Part of a small language model's weights: MLP 704 SwiGLU, 183M tokens.
Each number is 128 + 32 x the weight over its row's rms, rounded and kept within 0 to 255. Layers, rows and columns count from 0. The size above them is the row's rms in percent of the matrix's.

# layer 4 MLP down, 256x704, rms 0.0838, rows 0-39, columns 480-511
size [100 103 104 102  99 102 107  98 104  99  95 101 104  96  97  99 101  96 101 103  98  99  98  98 102 101  97 106  99  99 100  96 109  99  97  98 100 100 103 100]
[[ 96 164 126 191 108 132 136  95 167 125 120 101 174 176 143 149 151 125 118 171 198 131 107 115 111  98 118 137 109 123 149 149]
 [109 155  66 156 160 169  76 124 164 163 149  81 103 172 160 105 120 119 120  65 135 133 138 143 154  92 176 171 118 174 190 144]
 [112 144 179 120 127 114 122 114 161 115 106 137 134 102 128 141  93 111 111 116 184  64 166 145 115 168  95 173 133 164 113  94]
 [146 115 112 119 158 102 163 123 133 138 150 145  92  57  87 129 157 151  96 185 149 188  91 136 136 113 204 145  97 137 115  83]
 [119  97 120 133 140 116  87  76 118 122 116 168 152 163 210 158 129 155 153 144 139 168 131 110 115 100 127 103 135 110 125 136]
 [165 150 195 161  33 186 163  96  98  94 169 107 140 157 168 153 162  96 124  90 102 173 104  52 133 141 210  52  53 117 101 113]
 [104 196 161 163  88 110 119 118 132 139 140 136 137 126 128 139 110 100 134 169 166 136 118 131  86 156 166 165 112 143  79 119]
 [178 105  81 136 153  98 127 117  97 132 179  95 131 182 116 128 111 117 151 202 103 123 150 105 151  80 124 163 167 146 128 127]
 [104 116 153  74 116 157 155 108 123 147  95 136 134 113 115 154 161 114 129 144 125 147 191 158  76 128 126 169 103 151  31 102]
 [ 80 114 131 183 118 141 140 106 115 106 166  49 119 149 134  71  93 141 114 116 172 144 129 155  93 128 117  95 113 136 182  94]
 [143 103 106 116 121  66 120  60  83 116  92 119 135 136 148  99  79 113 111  98 105  97  90  86 136 108 150 162 102 131 157  63]
 [123 115 117 153  90 162 124 184 172 158 136 161 150 142 102  83 102 161 143 127 164 131  76 133 110  81 121 130 127  78 126 112]
 [131  98 121 168 147  93  93 132 120 170 123 179 116 141  74 150 136  96 156 106 113 113 124 194  65 179 183 150 140 154 112 158]
 [116 157  92 142 183 155 138 132 102 136 149 118 181 140  66 104  86 136 139 175 121 166 120 116 151 133 135 133 122  87 141 165]
 [132  92 167 113 116 120 167 151 118 138 106 115 121  83 146 131 114 146  98 162  78 125 156 128 114  93 100 108 167 171  96  81]
 [126  91 157 155 191 101 129 149  91 186 134 146 141 147 141 114 122 127 115 115 105 119 123 176  90  70  99 117 155 115 176  83]
 [128 116  81 185 104  99 161  63 160 143 153 113 124 159 129 166  90  77 120 112 128  90 118 174 142 115  77 121  69 220 156 146]
 [146 186 140 115 124 100 182 106 112 137 114 175 137 103 164 124 148 121 135 133 139 157 139 105  91  49  99  84 169  72 129  86]
 [235  99  97 117 133  91 151 138 141 141 166 124 153 101 170 112 148  98 146  68 116 167 162 121 121 137 137 161 121 137 144 141]
 [ 93 128 129  84  93  55 168  98 136 122 129  95 146 103 173  94 148 129 133 165 142 137 151 108 123 158 112 169 156 142 132 121]
 [128 109 142 116 152 113 141 132 111  79 177 104 168 157 118 150 151 100  78 100 174 160 135  57 140 110 144 153 156 117 116 140]
 [142 147 103  81 110 110 129 154  98 128 136  84 176 218  97 117 115 134 135 139 162 118  91  70 112 131 119  91 126 177 176 117]
 [116 176 108  43 134 101  93 124 115 121 126 168 107 103 157 158  75 148 137 139 149 111 123 160 107 176 106 118  40 150 121 148]
 [126 107 149  67 130 111 120 121 107 139 163 166 103 189 112  90 157 107 137  70 127 121 140 102 148 174 162 108 155  90  49 106]
 [141  98 136  82 135 114 112 160 172 117 101 183 142  85 139 142 104  98 127 106 121 110  82 117 155 165 197 101 138 128  82 100]
 [107 119 122  55 108  94 173 116 130 104 190 104 128  95 166 147 123 169 143 148  41 126 148 100 116 108 128  95 131 103  76 134]
 [139 139 119 177 114 118 152 179  76 179 106 184  82 125 129 145 162 110 108 107 102 112 137 159 124 103 119 150 142 151 137 150]
 [122 128 122 150 109  84  54 131 152 121 126 131 105 105  92  95 137 124 124 194 126 170 167 126 106 153 127 148 113 149 119 140]
 [180 101 133 140  90 150 141 101 133 130 146  99  94 148 182 103 101  97 121  76  98 150 172  82 146 148 133 121 124 105  71 174]
 [144 125 114 151 126 147 100  86 125 148 167 157 182 136 101 132 128 120 121 132 140 163 134 132 148 158 131 122 147 121 130 125]
 [122 144 125 103  87 123 123 166  94  57 149 155 132  98  91 200  73  96 129 119 141 188 161 161 153 128 115 143 151  59 129  91]
 [153 157 161 121 141 177 100 153 170 108  98 137  51 204 116 103 130 118 164 117 192  95 134 136 134 101 114 120 138 139  94  75]
 [125 147 149 126  89 109 132 102  63 135 141 142 150 136 155 108 142  63  75 133 177 136 100 185 135 137 137 156 115 103 157  99]
 [131 132 129 153  89 148 121 136 147 151 129 174 127 161  78 139 121 186 118 123 146 107  89 138 142  81 163  77 143 189 141 139]
 [103 146 136 137 105 185 114 162  79 135 117 141  67  84 110 161 155 194 116 121  86  88 204 103 166 153 101  81  66 154 132  72]
 [133 143 122 120 133 155 146 147 132 143 133 131 103  70 107 114 136 111 108 143 120 124 126 128 120 144 186 106 140 150 180 132]
 [123 123 142 136 126 140 142 183 144 144 106 164 155 168 113 185 119 153 106  89 100 102 148 160 143  98 127 105  97 148 140  91]
 [115 117 169 221 153 156 132  81 177 109 138 125 108 156  93 116 131 173 168  51  99 108 136 168 103 159 161 116  78 150 154 169]
 [119 127 130 118 154 101 139 105 129 161 106 172 127 129  93 162 131 114 145 161 122 144 126 136 117 160 118  59 105 164 148 120]
 [162 155 135 128 168 131 138 100 114  82 117 140 194 142 137 176  60 150 114 160 157 102  79  92 174 143 101 105 122 171 158 176]]